Weights of a small GPT-style language model, trained from scratch on English Wikipedia: vocabulary 12218, RMSNorm before each block.
Each number is 50 + 15 x the weight over its row's rms, rounded and kept within 0 to 99. Layers, rows and columns count from 0. The size before them is the row's rms in percent of the matrix's.

# gate: layer 2 MLP gate, 832x320, rms 0.0454, rows 594-628, columns 256-319
# up: layer 2 MLP up, 832x320, rms 0.0439, rows 594-628, columns 256-319
# down: layer 2 MLP down (transposed), 832x320, rms 0.0369, rows 594-628, columns 256-319
gate594 104:52 42 34 33 46 60 41 58 31 27 69 43 52 48 37 33 54 53 76 37 68 40 71 55 61 50 54 72 45 31 79 31 44 49 33 47 57 74 42 51 49 67 56 73 43 30 56 31 64 31 72 50 54 67 48 38 51 33 35 47 69 60 61 46
up594 104:71 61 45 47 65 46 44 57 57 66 62 51 51 57 51 25 52 54 37 44 47 70 17 56 67 43 66 69 53 39 64 53 57 51 48 47 44 34 47 67 45 54 33 43 10 95 12 54 80 78 36 46 42 19 50 43 64 46 67 60 53 66 47 64
down594 102:27 66 57 37 47 35 41 60 40 48 45 50 50 40 39 40 58 50 74 64 45 61 58 32 30 32 66 71 33 36 75 52 51 26 39 30 51 64 67 58 50 55 66 54 21 70 73 50 50 70 57 54 64 30 43 43 55 74 58 73 60 51 54 52
gate595 105:71 72 47 40 61 48 67 66 57 60 50 45 66 53 53 57 55 51 61 50 63 46 40 36 47 44 71 46 49 33 55 65 50 43 50 28 46 53 50 37 58 17 47 46 49 33 40 92 11 53 66 48 77 55 19 33 38 66 66 52 47 36 67 79
up595 105:60 69 50 30 58 52 57 89 47 24 40 28 61 58 26 29 68 68 33 53 42 48 58 50 44 58 64 91 54 52 54 69 82 25 82 47 40 47 28 54 69 45 57 66 51 55 23 59 52 57 36 40 84 74 38 54 60 66 41 36 52 42 56 58
down595 100:47 39 39 57 50 60 35 56 39 21 43 54 34 66 60 64 64 43 29 42 58 54 61 44 44 59 21 86 45 47 42 61 75 27 38 32 43 48 46 36 56 53 65 37 52 31 25 62 41 47 62 36 71 42 52 60 63 94 38 23 35 56 69 60
gate596 097:59 49 40 62 34 45 44 36 70 48 43 69 48 23 58 49 43 39 47 48 43 49 42 30 55 39 40 43 61 64 62 46 48 42 32 54 37 65 57 22 35 40 49 57 67 72 52 60 59 42 50 48 47 71 55 31 39 33 60 69 32 31 42 49
up596 096:48 19 56 35 29 56 57 26 77 49 10 41 43 68 42 56 31 42 21 61 61 54 41 37 39 22 62 67 74 43 39 28 30 50 43 58 64 52 52 35 14 84 58 59 37 54 36 56 48 68 44 73 31 68 73 34 48 72 52 33 67 49 36 59
down596 097:63 52 62 42 62 74 43 44 70 58 44 48 47 44 37 49 52 45 32 44 39 69 44 39 57 21 68 63 24 38 36 54 61 53 51 47 34 57 57 41 46 70 36 49 57 21 62 70 60 49 55 63 22 35 61 57 31 58 66 29 30 57 54 55
gate597 092:75 34 55 51 36 57 48 66 18 69 29 86 44 56 21 55 48 57 33 53 58 58 38 47 91 51 39 63 75 72 55 66 38 43 50 65 70 50 81 58 46 39 65 63 75 40 40 41 23 44 18 60 45 44 49 30 53 55 60 49 58 49 33 45
up597 092:56 61 45 75 38 64 52 59 48 72 60 56 34 49 44 25 52 84 40 28 66 46 40 38 67 38 75 87 82 31 43 27 49 41 30 35 43 34 50 45 60 33 52 92 56 23 47 55 48 54 60 48 44 48 56 71 66 59 46 53 75 51 35 61
down597 097:69 34 31 62 48 73 44 30 59 43 33 34 56 52 76 23 41 56 21 47 44 66 43 43 38 38 62 83 37 53 59 37 01 54 66 55 44 49 54 72 22 52 54 46 62 35 54 83 49 68 50 44 57 73 52 42 44 49 46 43 59 76 50 40
gate598 100:35 29 56 46 59 48 70 29 62 55 21 55 73 38 55 43 72 51 59 31 63 50 56 46 53 47 19 14 50 36 46 30 47 56 58 35 18 19 49 75 60 32 44 65 30 49 38 62 56 49 57 62 46 60 34 39 58 54 63 42 50 26 40 52
up598 100:32 56 45 66 53 69 48 45 29 43 25 69 37 29 64 66 64 46 28 68 67 68 55 46 47 52 31 68 65 86 60 31 51 51 41 61 55 68 43 54 43 39 71 59 46 22 40 61 62 68 48 51 54 58 52 60 44 26 53 67 35 53 32 42
down598 100:38 68 46 70 41 57 41 41 47 49 36 42 51 70 71 67 44 59 38 59 60 46 59 55 38 53 58 52 71 57 46 51 21 48 36 55 52 33 42 55 58 46 70 62 76 36 44 42 45 49 60 56 49 38 58 59 52 40 63 45 53 46 35 24
gate599 097:45 45 33 41 43 69 81 54 37 47 26 79 26 28 58 47 32 34 56 63 49 59 22 45 38 89 70 65 43 64 61 57 49 60 43 36 56 41 43 37 34 56 60 28 34 55 57 42 44 77 34 31 63 49 38 51 36 41 61 59 70 38 59 63
up599 099:23 64 68 70 44 72 49 38 56 63 48 28 76 55 32 40 53 36 50 63 44 13 35 60 58 33 80 46 41 78 46 78 32 56 37 60 55 35 64 42 75 45 51 55 52 31 69 48 61 08 60 46 58 64 26 25 38 80 30 69 41 36 63 68
down599 099:33 58 57 31 48 48 62 36 51 36 65 38 43 42 49 45 15 55 60 63 45 36 34 28 27 51 62 56 55 65 44 72 39 42 30 54 62 29 50 57 68 52 65 74 24 52 64 54 54 38 74 41 79 87 40 42 47 52 61 78 31 51 73 35
gate600 098:46 41 52 36 54 27 68 36 63 52 39 33 56 36 44 33 61 62 39 98 68 56 54 31 45 47 72 62 31 68 40 31 55 42 64 70 27 62 36 92 25 59 41 37 60 47 54 45 66 40 42 29 75 30 50 44 22 41 68 74 44 38 59 77
up600 099:26 65 51 50 65 56 71 69 49 44 47 51 25 51 44 63 44 42 65 33 72 31 21 54 41 20 41 50 51 91 28 40 49 52 54 85 64 70 64 56 43 50 70 25 27 60 64 52 60 45 47 43 34 34 42 32 50 20 31 46 57 77 64 66
down600 100:41 65 58 52 47 33 59 43 51 42 82 39 37 75 25 50 59 38 21 34 68 50 69 27 56 55 45 39 33 54 35 38 72 29 52 62 64 71 57 57 30 48 65 44 45 34 51 51 32 45 46 55 44 55 29 28 45 61 45 46 64 45 48 32
gate601 106:21 52 70 43 63 43 61 49 37 42 64 59 24 43 44 35 48 42 30 57 60 45 52 56 75 55 75 58 36 29 36 60 52 33 81 18 56 74 53 61 84 41 44 44 52 48 56 61 10 40 28 73 52 25 45 43 27 74 50 24 35 47 64 51
up601 107:60 32 71 39 64 49 57 34 25 59 48 78 56 64 34 46 36 55 43 54 61 64 69 57 40 69 51 40 39 46 60 56 37 63 38 72 48 54 45 39 88 54 65 60 73 69 36 53 49 74 25 46 54 59 40 60 72 67 57 59 46 63 38 70
down601 104:55 54 37 47 44 10 50 63 41 54 41 56 77 53 46 78 35 47 59 69 78 58 60 40 64 46 55 55 53 54 50 47 53 45 42 64 69 75 22 34 68 56 61 52 18 53 36 40 39 65 56 48 67 54 23 21 64 36 39 56 29 68 49 42
gate602 105:49 69 46 90 25 70 76 42 64 53 73 44 10 67 64 54 37 48 52 47 46 45 48 43 54 46 44 67 33 61 57 48 54 46 71 51 79 50 48 53 37 48 38 46 50 39 55 53 60 58 57 58 51 43 38 36 38 89 35 48 50 16 78 67
up602 102:38 56 87 31 28 50 50 38 26 56 49 80 52 26 46 44 66 46 26 33 41 62 46 59 52 57 47 50 56 12 61 58 56 46 43 44 73 56 66 35 38 47 56 78 45 33 49 45 32 41 46 44 55 50 48 79 43 20 46 51 51 65 36 51
down602 100:65 37 42 42 52 44 69 54 23 35 53 46 17 40 23 56 68 28 32 30 46 60 56 54 61 63 48 46 60 47 68 50 47 81 67 41 60 47 46 49 58 55 65 41 47 61 45 38 49 55 34 37 64 75 66 65 63 22 49 56 36 66 33 60
gate603 106:58 62 49 20 43 46 66 27 54 34 60 63 20 52 38 47 16 59 25 70 45 75 63 48 52 61 44 59 38 62 66 45 45 68 48 35 32 58 40 39 58 28 27 23 42 43 49 61 14 71 29 74 65 46 33 48 59 51 57 55 46 61 17 57
up603 105:54 29 57 79 62 46 51 38 25 31 76 30 34 27 49 77 28 42 71 32 55 47 26 82 57 46 55 41 24 52 52 54 37 59 41 77 59 67 45 39 43 44 46 53 84 57 41 39 46 38 34 64 57 41 55 73 76 27 43 33 67 16 36 27
down603 103:61 53 37 65 33 79 41 45 33 66 37 49 71 56 66 54 56 61 57 71 40 60 50 81 58 40 60 25 71 46 50 54 59 43 59 70 60 46 50 71 45 45 44 36 45 59 44 25 31 28 51 43 40 43 38 38 28 32 73 67 66 43 64 38
gate604 107:69 73 64 75 62 39 60 24 22 57 49 31 72 55 46 40 51 36 22 55 63 40 41 72 50 51 56 54 73 40 65 26 42 59 42 08 29 59 53 72 48 47 46 61 52 40 60 40 20 42 62 62 05 36 51 60 46 36 55 34 81 58 61 58
up604 104:51 35 62 13 62 56 68 50 56 92 49 77 55 55 63 52 73 50 35 54 50 86 51 34 36 29 66 40 60 39 64 36 42 53 19 61 39 63 37 48 44 52 46 77 49 65 61 08 45 49 74 74 34 50 46 43 66 44 55 50 68 29 22 60
down604 103:43 37 53 34 46 23 53 38 53 45 72 79 32 75 52 57 39 68 19 37 42 53 68 28 32 22 78 31 35 42 56 50 60 50 45 58 29 54 49 49 67 40 52 49 74 60 49 23 53 42 24 69 67 64 62 37 49 65 56 52 61 60 33 29
gate605 099:42 59 61 52 48 53 44 51 68 14 86 72 46 69 54 44 32 54 59 69 66 76 36 43 72 69 44 85 60 24 56 35 16 41 25 13 53 50 49 43 55 41 61 57 81 21 50 50 41 54 60 50 63 63 43 30 43 63 71 56 53 70 38 77
up605 105:90 65 49 53 65 77 51 57 67 48 32 63 34 22 49 51 82 36 56 60 49 32 57 32 51 58 28 47 46 60 26 48 68 78 56 38 24 45 53 46 41 48 53 70 51 61 65 40 48 58 63 42 54 57 54 70 51 38 53 49 53 54 75 35
down605 100:48 76 65 67 66 68 28 45 50 34 25 36 48 48 47 87 47 40 53 60 54 26 31 45 47 43 35 55 47 58 48 66 63 76 59 56 47 54 53 48 39 22 44 37 31 32 64 68 43 40 40 65 73 41 30 36 42 56 55 51 43 60 87 61
gate606 102:41 52 42 48 54 51 38 99 36 93 43 67 49 49 65 57 14 54 50 52 38 66 59 51 42 61 49 71 54 59 54 28 70 47 39 35 47 47 27 25 55 44 63 49 31 88 40 41 33 55 77 41 48 48 43 30 42 22 56 44 88 70 24 63
up606 103:69 76 51 46 54 38 58 19 29 49 64 77 50 62 32 46 65 66 34 60 55 48 50 55 65 42 36 43 69 47 43 33 65 28 48 49 30 32 79 28 44 83 44 39 59 48 63 52 38 64 58 69 66 74 39 62 61 41 49 63 71 35 36 64
down606 102:63 52 77 45 48 24 49 41 73 45 70 44 34 49 54 59 52 35 42 51 71 43 43 39 61 54 51 33 22 44 50 45 32 62 74 34 34 48 58 54 72 81 68 62 59 33 45 41 53 57 37 49 22 55 76 51 10 43 41 51 66 42 44 82
gate607 107:47 69 68 56 51 34 66 31 54 30 33 40 44 68 22 55 43 14 43 48 74 45 80 25 69 39 57 55 66 70 79 53 17 48 47 37 38 37 36 38 34 39 27 55 69 66 40 54 26 40 41 59 26 39 27 50 45 24 60 44 49 39 41 41
up607 104:42 38 64 52 46 53 67 12 52 62 39 44 34 69 34 39 55 59 40 58 47 65 51 55 41 33 72 44 50 40 43 60 48 57 39 67 35 35 45 58 71 59 12 56 50 62 52 39 45 56 47 64 29 49 67 54 25 35 74 50 36 40 45 24
down607 104:40 28 53 55 43 58 52 52 30 47 53 55 34 53 52 46 19 54 66 54 32 46 42 43 52 60 72 13 66 38 51 47 65 55 32 66 34 59 72 43 58 66 45 80 66 49 82 54 63 58 46 70 45 47 72 51 55 52 48 55 52 61 48 28
gate608 102:50 76 54 53 29 12 54 71 84 30 45 43 50 54 58 43 32 57 33 64 56 43 34 68 51 49 52 49 41 78 57 54 49 59 68 67 43 24 60 30 35 63 72 55 40 72 18 29 35 82 42 66 47 42 41 49 61 45 57 55 58 67 59 23
up608 097:34 61 10 58 37 23 61 48 55 55 60 39 65 17 67 51 49 50 51 56 62 49 42 42 22 68 46 36 24 65 51 63 33 70 57 40 51 01 43 53 21 29 76 45 59 62 35 44 50 71 75 34 47 50 61 50 15 71 45 48 40 59 74 28
down608 100:28 35 51 44 57 47 45 30 42 58 53 40 50 62 58 54 29 51 47 42 25 49 52 37 75 44 40 25 51 50 78 68 34 59 53 45 72 47 64 28 60 64 36 42 47 38 48 30 44 72 57 53 29 60 54 36 62 63 35 49 35 59 46 60
gate609 093:40 68 67 43 37 66 23 31 35 39 48 53 38 30 55 36 44 78 47 69 54 65 84 29 48 23 42 78 22 44 50 52 37 61 68 46 37 54 56 47 58 44 63 47 45 63 65 43 55 36 23 18 63 42 43 43 56 62 55 83 65 55 48 53
up609 093:43 71 65 47 39 50 49 45 42 42 37 56 38 58 43 49 38 56 50 77 30 35 89 60 68 57 39 48 57 33 37 52 25 59 22 52 50 46 35 32 41 39 67 50 40 86 59 24 18 72 18 51 32 74 30 46 55 42 55 33 58 79 53 77
down609 098:56 32 44 41 63 58 63 29 52 50 37 39 19 42 48 42 60 58 65 31 44 52 54 48 55 41 49 82 40 60 42 64 30 45 47 56 64 49 59 47 53 43 56 43 52 69 60 52 74 27 18 51 66 60 33 51 60 60 59 59 35 38 43 63
gate610 108:70 43 35 38 49 36 53 53 28 42 35 52 61 50 58 22 66 64 83 28 23 38 44 25 39 72 39 47 45 49 62 45 48 73 38 49 61 34 26 74 69 61 39 73 34 29 24 57 65 32 52 55 68 45 54 50 47 38 38 57 50 28 50 61
up610 108:50 58 47 54 74 53 57 68 42 43 53 43 61 60 80 71 64 21 25 89 52 46 57 70 39 38 52 40 30 34 69 48 66 46 72 64 59 59 68 49 35 40 66 67 45 51 64 34 60 56 37 41 77 62 62 71 34 46 42 26 54 82 44 53
down610 104:46 69 59 60 69 65 88 45 76 56 80 63 41 68 69 68 74 58 47 80 33 49 37 66 50 50 50 40 60 43 56 63 34 46 76 68 50 44 66 67 48 51 55 60 62 50 55 65 54 66 33 53 44 46 53 92 72 28 61 21 47 71 68 28
gate611 089:51 55 54 70 51 58 60 40 44 55 31 75 45 30 50 41 68 52 54 40 67 82 42 57 45 67 29 31 59 63 67 46 54 58 42 30 45 50 61 49 56 51 38 59 73 53 51 74 56 81 72 29 64 69 44 28 98 46 51 32 34 45 42 79
up611 092:78 45 65 71 51 32 44 54 44 44 29 41 33 44 56 34 66 70 59 38 58 70 65 41 66 30 26 33 34 47 49 48 58 50 34 55 49 19 50 45 69 44 37 50 61 82 44 39 53 47 66 48 48 32 76 72 59 37 62 16 30 81 54 65
down611 092:71 42 47 40 59 45 37 50 73 52 54 40 47 48 53 46 57 40 57 53 40 52 71 44 51 36 41 52 46 16 43 43 52 51 36 75 48 53 58 69 65 70 25 44 69 42 60 40 43 61 32 57 28 49 60 41 54 63 48 42 42 60 62 67
gate612 096:36 43 22 68 64 69 40 59 42 61 62 68 47 38 38 68 28 52 35 19 30 72 50 41 79 80 56 57 48 17 34 51 44 51 35 47 67 36 40 55 46 48 13 46 69 37 27 53 52 80 67 57 12 23 24 67 51 68 37 42 78 35 66 66
up612 100:38 68 71 53 62 37 39 38 71 40 33 31 74 39 55 49 55 71 34 62 46 57 46 39 56 73 32 28 43 62 62 62 48 59 27 54 62 59 37 45 57 43 73 45 37 31 54 40 47 65 35 46 56 58 55 44 63 39 71 26 51 48 48 34
down612 099:61 79 86 53 67 49 74 39 45 18 73 42 64 47 74 50 39 58 32 43 46 71 48 68 64 49 34 58 53 46 57 49 63 36 47 48 63 50 58 53 69 43 48 28 40 39 45 53 27 31 42 32 52 60 67 48 44 56 54 44 36 42 46 50
gate613 108:60 57 57 57 65 75 45 56 49 62 65 47 50 30 50 39 23 49 70 56 74 66 76 20 59 49 61 45 44 55 16 32 48 64 57 48 46 39 39 44 27 65 65 28 47 54 56 57 38 45 60 65 40 12 56 53 45 54 45 49 37 46 69 59
up613 109:66 48 70 52 34 42 65 56 58 56 63 88 54 48 20 42 49 68 34 72 36 40 41 59 46 40 37 73 63 37 74 17 53 39 65 29 28 64 27 56 70 30 56 67 59 35 40 50 23 52 64 77 68 44 41 60 46 75 55 57 62 60 63 71
down613 107:45 44 48 57 15 40 51 56 42 64 64 75 49 63 20 48 42 43 47 60 39 20 35 54 37 44 73 65 28 50 65 61 68 59 53 29 60 58 37 47 61 33 63 40 44 64 47 50 22 35 51 42 76 55 30 63 42 43 56 46 68 52 43 69
gate614 100:36 61 47 54 75 60 69 62 63 58 72 72 68 71 35 18 38 54 53 30 53 43 63 20 79 74 45 40 35 37 51 49 61 35 44 61 75 53 50 42 46 53 59 55 53 49 62 68 37 16 54 57 49 43 34 40 43 45 49 44 34 54 55 41
up614 101:08 41 31 45 36 40 45 60 52 44 53 68 54 44 70 68 51 46 44 54 35 47 40 39 41 60 53 37 39 14 41 61 49 27 64 44 66 39 57 57 61 54 31 76 41 53 75 28 41 51 45 49 53 38 44 45 61 53 71 62 69 66 25 68
down614 100:18 38 48 70 55 56 67 60 44 32 53 57 35 47 49 55 53 23 40 41 48 45 36 40 47 51 74 52 32 45 41 36 44 39 80 45 56 46 55 46 39 56 41 52 50 49 76 69 67 49 36 29 73 20 49 52 46 54 41 69 71 72 28 47
gate615 091:45 75 53 50 51 63 43 59 49 69 73 50 80 33 35 55 38 37 83 46 27 63 49 61 76 52 40 70 62 50 43 73 54 48 53 40 38 48 56 49 60 39 46 45 35 59 38 40 39 48 59 47 53 39 58 63 52 26 60 11 50 57 62 47
up615 090:60 53 75 45 73 55 41 44 61 81 58 20 43 19 57 36 50 45 43 51 64 38 55 36 78 66 52 34 46 37 60 77 48 58 68 71 64 75 54 55 45 43 80 59 48 61 34 77 63 66 54 82 50 31 73 66 35 34 77 56 56 58 28 46
down615 093:47 55 46 63 51 29 46 53 80 46 65 57 63 42 54 63 26 25 75 76 36 91 45 46 58 79 72 45 45 71 62 55 27 37 38 45 57 59 57 46 73 56 62 47 36 70 53 76 25 48 43 49 37 67 72 66 61 40 64 26 43 79 55 48
gate616 107:72 48 49 34 56 58 42 49 30 23 52 66 29 54 39 41 56 33 36 58 52 54 48 53 71 31 58 47 73 36 48 45 50 50 59 46 54 54 60 51 50 24 55 48 56 71 68 36 18 87 36 66 56 47 64 27 35 18 38 52 34 60 82 55
up616 103:69 57 40 55 29 50 53 55 38 54 67 44 65 48 52 46 68 84 64 57 61 44 28 61 62 28 38 29 79 25 45 52 70 39 24 43 27 48 61 37 45 64 48 44 63 19 48 49 44 62 35 64 61 55 36 32 79 71 58 30 29 61 32 62
down616 103:46 51 64 38 64 69 73 54 45 50 51 58 62 44 39 67 69 58 42 60 77 52 55 37 48 54 52 40 35 56 47 49 73 36 47 54 40 48 56 44 38 43 66 39 81 25 59 39 86 28 35 61 25 37 17 79 33 67 48 65 59 57 60 52
gate617 102:26 46 18 61 56 51 41 57 21 34 36 47 36 52 50 46 51 68 60 74 72 43 32 72 73 79 40 53 64 67 48 51 31 69 31 55 59 75 42 61 64 40 62 61 29 44 28 91 39 54 34 42 65 37 35 39 35 58 40 57 46 43 60 38
up617 105:29 44 72 70 43 40 25 44 18 52 57 68 39 88 47 55 43 27 47 80 40 70 65 66 83 71 58 43 42 46 64 65 49 46 32 34 47 36 56 26 39 75 54 30 53 57 76 63 26 49 33 13 53 57 46 57 64 42 33 56 52 53 57 54
down617 105:31 60 57 32 53 71 55 65 45 48 67 77 70 48 27 47 63 49 54 36 51 66 39 61 71 71 39 37 07 47 69 45 34 53 54 41 53 61 72 60 53 69 32 42 25 64 53 80 73 59 22 26 71 51 44 56 81 38 32 58 47 33 41 70
gate618 097:45 59 45 30 52 62 70 60 40 48 36 48 52 46 51 24 21 65 54 66 67 53 31 43 60 37 60 45 68 68 77 25 27 65 39 37 47 43 54 48 45 49 68 64 47 48 69 58 82 50 50 48 22 51 45 68 62 31 44 40 43 26 53 36
up618 103:66 44 69 47 52 27 46 51 37 53 49 64 33 60 61 12 84 51 67 58 55 56 94 46 41 35 43 79 37 54 34 67 28 25 55 42 26 28 52 61 57 61 40 35 16 38 35 68 33 36 50 45 73 37 39 62 34 47 57 58 35 43 40 21
down618 102:64 49 70 48 57 39 50 50 52 38 39 28 23 43 23 46 61 50 50 46 47 22 82 56 56 55 49 66 47 44 23 55 65 35 54 50 21 57 36 60 40 22 47 37 31 45 25 56 56 50 43 49 66 59 45 51 32 55 60 82 49 56 49 55
gate619 107:56 48 68 27 75 53 66 74 24 35 40 49 40 69 38 47 50 42 27 28 51 66 58 59 59 42 65 52 45 48 51 61 73 44 57 53 48 49 57 64 62 49 41 44 51 42 39 55 49 45 34 48 64 30 78 41 19 64 38 74 31 64 26 31
up619 107:59 61 47 90 62 43 28 42 70 42 63 56 66 41 56 68 27 27 50 48 55 42 83 36 81 43 52 31 42 51 56 28 30 57 75 60 39 31 30 73 34 31 30 42 64 67 23 32 69 57 41 64 56 35 64 43 52 69 72 50 54 72 51 47
down619 104:19 35 62 93 45 56 30 48 68 28 52 54 53 48 72 66 29 35 32 55 74 59 49 35 46 54 80 16 56 62 60 25 22 59 59 50 63 58 62 59 27 26 42 43 68 67 46 29 37 35 55 72 53 57 82 37 42 42 61 44 53 48 26 31
gate620 101:41 44 73 42 26 56 71 57 85 35 70 41 42 62 53 83 31 37 23 51 64 57 66 61 79 54 60 40 51 50 60 64 37 71 52 43 52 65 47 68 52 47 49 43 20 53 24 70 56 54 34 45 44 71 60 62 27 56 34 67 47 60 74 57
up620 100:75 34 35 38 45 58 50 52 28 55 26 48 34 74 59 61 33 68 47 58 71 49 58 45 64 48 36 53 58 58 36 71 18 83 30 60 71 84 18 62 45 54 55 64 49 10 48 77 51 30 39 41 54 63 67 48 29 43 58 50 36 34 63 33
down620 099:45 40 38 10 60 41 65 31 74 58 47 47 43 39 40 64 56 38 50 72 59 54 58 54 59 38 48 49 68 19 69 62 23 77 25 53 30 68 40 53 48 55 41 49 24 59 72 60 67 47 34 54 32 42 61 57 38 47 47 71 23 50 65 45
gate621 098:57 47 37 52 70 59 63 43 56 54 44 37 39 50 34 69 17 63 50 20 70 50 54 61 78 48 72 68 56 53 42 29 46 40 59 53 46 72 38 62 55 55 99 48 39 50 27 52 54 40 58 52 50 21 30 52 36 56 59 54 50 42 21 28
up621 098:64 71 54 56 65 45 22 37 47 54 57 58 51 70 60 49 41 34 70 59 73 62 73 44 53 50 32 36 53 49 54 51 44 23 70 47 62 41 41 84 35 51 49 65 58 58 39 55 56 37 51 39 43 48 60 64 64 51 87 59 36 39 35 30
down621 099:57 41 45 61 23 54 36 34 26 30 54 62 46 68 28 58 48 16 31 76 68 57 60 31 40 50 21 27 46 85 68 52 50 37 54 39 43 50 57 59 42 73 48 42 66 74 35 42 34 47 50 46 52 23 53 96 53 58 63 49 29 75 34 27
gate622 101:41 63 38 79 43 46 81 58 62 48 62 51 46 77 38 41 63 80 34 32 48 40 44 38 57 48 33 38 50 79 44 37 61 55 67 41 47 64 56 53 62 48 49 61 48 42 37 60 48 21 21 42 61 38 41 41 56 57 68 95 75 39 13 43
up622 100:48 71 39 46 38 68 58 33 44 49 44 37 14 61 73 73 67 33 38 37 43 58 61 69 42 52 42 69 16 53 88 50 99 33 09 35 60 43 55 51 62 44 40 25 47 48 45 54 67 33 47 47 46 74 55 71 42 61 40 50 51 54 71 30
down622 101:54 61 41 37 56 45 52 21 53 58 31 42 28 63 61 75 53 39 41 26 44 42 76 58 56 86 56 29 46 58 62 29 65 41 21 19 63 41 65 61 68 40 31 68 22 66 40 37 78 44 70 29 51 63 51 48 67 39 34 58 65 52 63 17
gate623 104:61 77 65 64 70 58 46 37 67 16 65 28 24 41 49 57 38 47 17 68 55 75 54 46 42 56 70 30 61 70 71 33 43 52 78 70 17 40 48 67 52 62 50 62 24 74 37 62 84 35 56 28 25 46 28 70 50 55 44 62 54 57 86 51
up623 105:26 50 51 36 63 33 36 96 57 50 27 55 52 39 58 53 81 62 53 36 52 66 55 61 67 56 64 21 68 39 58 50 58 64 58 53 56 58 49 35 48 47 60 56 50 45 39 57 26 33 50 49 67 39 54 54 46 51 73 64 66 57 36 76
down623 102:56 40 52 48 37 36 54 50 31 40 58 69 51 64 42 54 72 48 47 41 56 57 63 55 42 37 41 39 62 37 54 64 36 61 58 50 61 59 50 48 29 54 45 43 81 45 58 57 33 32 45 54 88 36 66 31 56 43 51 46 48 38 40 42
gate624 104:56 41 33 85 66 66 29 43 30 63 48 29 39 40 28 52 39 48 77 55 44 70 34 29 44 38 81 35 65 53 53 30 57 47 47 84 53 83 43 60 50 81 47 54 41 61 53 52 40 40 60 35 63 46 67 24 60 41 34 55 45 45 51 64
up624 108:39 36 26 54 42 39 52 44 50 57 53 41 42 38 55 27 58 65 38 64 47 54 41 86 51 24 56 67 56 48 58 49 42 40 49 33 26 44 99 67 54 51 50 73 14 78 52 48 33 73 23 43 71 49 67 59 59 41 55 45 47 62 85 36
down624 104:80 55 42 67 62 43 66 54 76 47 55 37 56 34 49 29 59 68 30 61 54 60 18 64 22 50 66 77 42 66 42 68 57 59 67 37 39 63 34 62 44 25 47 16 45 46 68 36 55 57 35 39 44 12 60 63 42 48 48 20 62 64 59 45
gate625 099:49 44 51 35 88 43 54 47 51 73 54 53 60 45 43 52 37 36 44 44 60 55 54 43 47 42 46 25 49 56 59 62 65 42 39 52 46 53 28 40 34 61 66 50 44 52 56 41 47 15 66 67 42 47 63 32 34 59 28 14 51 52 53 49
up625 100:60 62 66 62 48 63 58 73 61 72 62 65 58 46 39 51 69 22 75 40 63 43 62 58 47 35 71 36 50 37 50 41 53 21 64 49 41 41 57 22 36 35 54 45 43 39 64 42 55 50 49 36 39 61 48 41 71 62 39 00 28 41 61 32
down625 098:57 49 60 70 34 54 48 67 44 55 49 55 51 64 26 70 72 58 47 49 55 38 69 62 33 47 54 43 47 64 57 26 54 51 63 76 42 56 57 32 63 41 34 38 51 52 26 33 58 77 25 38 34 19 31 53 60 44 62 42 31 53 62 40
gate626 104:86 71 62 52 61 49 31 60 57 12 39 54 35 75 53 40 67 65 42 77 57 78 87 70 44 60 45 53 33 60 37 33 23 42 56 71 43 61 54 25 66 43 79 64 56 44 66 57 57 64 57 27 40 31 57 40 47 21 47 51 44 42 55 65
up626 106:34 52 48 52 57 46 35 31 94 35 31 25 61 29 45 53 57 48 67 56 70 29 80 64 45 32 71 58 56 44 67 53 51 55 33 51 41 20 45 51 59 37 48 46 56 51 52 47 49 30 67 66 69 64 48 47 19 56 32 43 66 20 39 50
down626 103:21 73 38 69 62 45 44 58 29 18 21 71 47 19 48 67 38 65 40 65 37 38 39 72 29 25 61 56 51 55 63 48 56 74 35 55 53 30 75 54 40 40 38 58 44 38 28 63 50 44 56 84 93 55 35 37 51 65 55 51 75 42 36 29
gate627 095:62 36 70 40 74 39 67 31 41 30 26 35 62 20 49 49 46 47 34 23 58 64 51 43 51 43 48 17 47 38 33 55 49 36 14 47 68 42 43 88 50 41 67 35 45 41 45 93 40 58 82 23 33 34 24 42 56 51 44 56 29 66 45 63
up627 093:66 25 68 52 56 48 82 61 34 46 45 68 48 55 40 25 59 50 12 63 48 39 27 35 45 36 59 41 27 36 19 43 49 58 08 41 39 51 41 69 50 50 61 43 70 47 30 47 51 59 53 43 29 50 39 55 66 53 43 41 10 55 69 50
down627 096:55 36 40 52 57 56 61 54 47 40 51 48 64 29 41 26 61 32 11 63 59 40 54 39 26 36 77 32 44 47 72 34 83 53 34 08 54 65 30 29 54 52 58 47 65 26 53 53 23 49 62 52 48 27 62 71 58 69 44 70 43 63 58 52
gate628 100:34 41 51 51 46 80 64 44 42 42 25 41 40 52 32 51 24 67 40 74 36 54 53 59 45 58 58 75 62 52 72 50 53 56 47 23 59 43 37 61 36 31 67 46 44 36 45 23 35 67 65 20 54 51 45 48 61 44 37 69 51 59 40 65
up628 099:70 46 70 56 89 49 47 61 55 46 62 80 72 55 36 35 51 42 23 44 50 54 41 51 68 16 44 68 55 65 45 61 70 37 31 67 64 65 62 47 47 37 47 50 50 22 39 58 45 63 54 45 26 31 41 33 13 46 52 67 41 26 61 62
down628 102:63 24 67 56 41 46 36 60 55 43 49 73 43 62 69 46 34 75 07 45 83 53 63 48 67 17 70 68 46 56 40 50 84 50 39 81 42 52 81 59 60 38 35 49 50 34 47 54 47 35 34 41 37 47 63 45 55 57 77 54 64 62 63 30